config = dict(
    num_attention_heads=2,
    num_key_value_heads=2,
    positions='rope',
    extras=['capped logits'],
    learning_rate=0.0119,
    lr_head=0.00958,
    dataset='wikipedia_en',
)
Each number is 128 + 32 x the weight over its row's rms, rounded and kept within 0 to 255. Layers, rows and columns count from 0. Numbers have three digits each. The size before them is the row's rms in percent of the matrix's.

# down: layer 10 MLP down (transposed), 512x128, rms 0.182, rows 174-193, columns 0-63
# up: layer 10 MLP up, 512x128, rms 0.243, rows 175-194, columns 0-63
down174 102:144138130104164133132145179087177182122149123111125159134182139131135089115162172074145132116109138127119190090132143122154096137117157083103138159166063120134165109124190086169108091096122071
up175 095:122134159163159148153147139121156132111125152144090073163058196149108166133174092087127100160145143103162147149140122125113121115082141121164139140174093112117078100161115127088111142127164176
down175 101:141119130124154167173097135133127154152155136133136170098132156102121148165133126065126126144120101123088125181117138175139114083055171083110157146095093139144201175123108107071158136138184109
up176 092:117145080141175164161066119128080133125095112101176117113101042172094136093155133147108161114163116150123101108120122100113146203085163144104128121097121123061173140094144073143064170114153133
down176 086:124130134094127078122158166169103181125138101125095116136101200137100156155135140169216156163142121069150176109088121169119085112178115114121128158129156086127179154143122177163168102143141098
up177 101:092143135099159151085155169163100132143087119141158092121117121129171144132095099150126100127132121041172084130102144111169135131110135117111070143135141130120113166083147130140132071176084089
down177 091:121110113091132084147166122132098150090128114146085170131146125099071044101197114113165107079137126149116101136148106081144114071096146106106177150112136171162133145169172104127114151093179136
up178 102:118111106118107154131070190195140161144125107155125173093128136126152133093194116100057163193114141167104134100156136110124153122157107110149145156090136102087131113091151127168147139103169162
down178 099:158143148132131095099162116073175078097137146149133124162139133104087176098106159151127133102077087040108167170154169083105086141133136138146073131152077126145142132129131147120110134106128099
up179 093:112141121166088177168117078146152107165134107103150128177111164184100096075077035114148077101097111160023118171177114170127149133114113136109050135116141090131132064111129087127117125148115148
down179 090:123146101109089114140106136106177107144113089120144120138067130092140106130180189092107111127112124134193159136103105079188093146108129124109098135096191166230197136140123149148061104139173110
up180 107:141083157127126161121123126159126137146108123153139155095141183131141087132117205117107096149143097162112097089090101148139089151105202119154139178204089178152109070119104120164115121085152081
down180 102:087162157089125117148161106095117129106125148144145116136095165147089167084070077176158138098062100126100162080169116075125118129130090112169135041095166094100198194127167151146129141146124128
up181 094:092141169158132127089134120101130134151155083132176157111133120171115050170148108159167103118163115100115132108122115082124136097170131059181107104087135147203109173164078099090162108090171046
down181 095:187139075089082158110084189112119079147117143097163112149076117107159175112076108101110206157103151167150077147115097125167178118135125134092118093166145131090171059140222138134116115137129140
up182 101:181077112121138079136112142087070112106100085138113154102184167094140144132124191173086150108092180106121099113118142061053106190103132148134113155098133157163137159109037177157083167085122149
down182 106:127139125108110100128074114139096098133152095139145200160142086129109131180125145053162106152115127141128129156105053125154118170069063166166142116136129190161097153071117099156102139107119118
up183 102:108097176120110111151120160171075077179149132143133134109161143119091104112111184113157146082164176072142121097105134135192082124099145140133114202095123181117123147107195158112111085154111123
down183 107:146149078079145169170087126102144148062094147115159063153157171125122135108121102120028058098107086087125184117082134148185189119095181133099113078090093155125126179156145141150093116153148159
up184 101:159125104106150153143152197149145170171127101123119246155115127100077108160066128127129129187092112114146039137167111110117087107137124122108144137160147103147085118159102143188141089154116145
down184 097:113182116208093133145094064126116141118156151104179042145126113120147180103104131144128122106131113124112132100138139170143118140123109039155134110172112159124158133130185057107136196104155120
up185 104:072124136139154131108112077164068104086098073125134131132179152216140163107134129153063044047109180131134145109156146092142120106160166152126108121134159114127203179149173117101128164082114156
down185 100:138109156164165132152171163089133164130139167106124147143108094135114142151125100134196154108072116134090113135102107128166145179120114180123137073220115076124157137183076166144111134075107155
up186 102:122091136086140095222118147101142134115177116121170091108156106118158144089104103143131176139129186056153171091113168179129147090128132119140143146181111124130148126087108065119145141092129128
down186 113:123151124103083174113150139087116155125185112054122119110096183085152139167137164078073127072127101156167134143088073110120127090210125094152143149152193107131097100151131136184103088178087164
up187 097:132137119099117102154122148074156115081113142125117129155060042188135089173127092102157093129116162128147126157204106132158124111150166157164114090126076086142142196130119119158167145127113081
down187 101:083122150186135146120125114105153124148130145158084203115146181107124152129113121110146187136040107089106107122122142167124153138094138179141145118125105194090131160084145161109121111123171135
up188 106:136179154131171175185160150136114121113081097105118122113136120148118184189108058144116130099045148154088122141109108125156155129072164136161076138149097173130106161199096146147077139109119135
down188 112:175119183114167154140182061094186104172089106107095167154163095117118077173108134152135162078095114077089159092139121137147124086117105114148124167144150164081122128163112163095055180097041131
up189 097:078142106126096156128081108107138129095196107115166132136091162167110111109204131117127137125205149173127118096160148138173070092095180128105149182101175089102094092189123158159098127151143125
down189 098:081128139140139157093163138133165140115143142074140118137089110144153193138116125095169189089109120132128125119111143162138141130150146151138099121148109168167113136076165088143149130146142051
up190 100:117147039132106146012164103169104111162123184153112115173131127161153101160181103140129157131159148127188092082142148098117144143148118134128102146150151167135123159111122165087112111104119127
down190 095:198175144108156146193147152106135097115131156124162154150131125155140128131166091164109130098108088134100118135173116137124157130107138129111174126154111085143134113101094120111087108109115124
up191 107:117167136115115130139181124138145127131128059100108124086186158110132176120139101108155147155142159162078105090165156098086181093120139154131128109138137141084181114162088103110138093072108112
down191 111:146097181108106160110111156121158165097126074120089109158195171064097131191129108120151105155153120142105109122093136138145148173158175098138117111128092135098192148143093112137127092064095090
up192 099:144113123087075157097056122148120174121148088100120100064149142100210131122171105141099146070194185056123102119131113137185129091079076141124114171168122035102117151128131151124141134095119128
down192 102:148098130099080126097121181136084163154166119108124115113121140149150185141066113141125131154066161141207091174146141116105085129149183110090136132164131146181174113145172165147105153089231138
up193 103:069074125151143135183118074174171103099123118096132129129149145129088160108109188129214092130159164100127107047139157110127169117126110177119132117142130183095138077079112097167141118139122108
down193 105:104156080149144156184112046102130121122162166138121140136212108115146182131175087155165154091174139122098138101149126163127110150138132125108098069146115149132126154127153065135157121141129069
up194 096:173146148137176124109135180201156113109125151172101083112148137125096152164101152102083162154131100111107082079139149097113150135102174110174083104118157096095045121115087105170158143133127118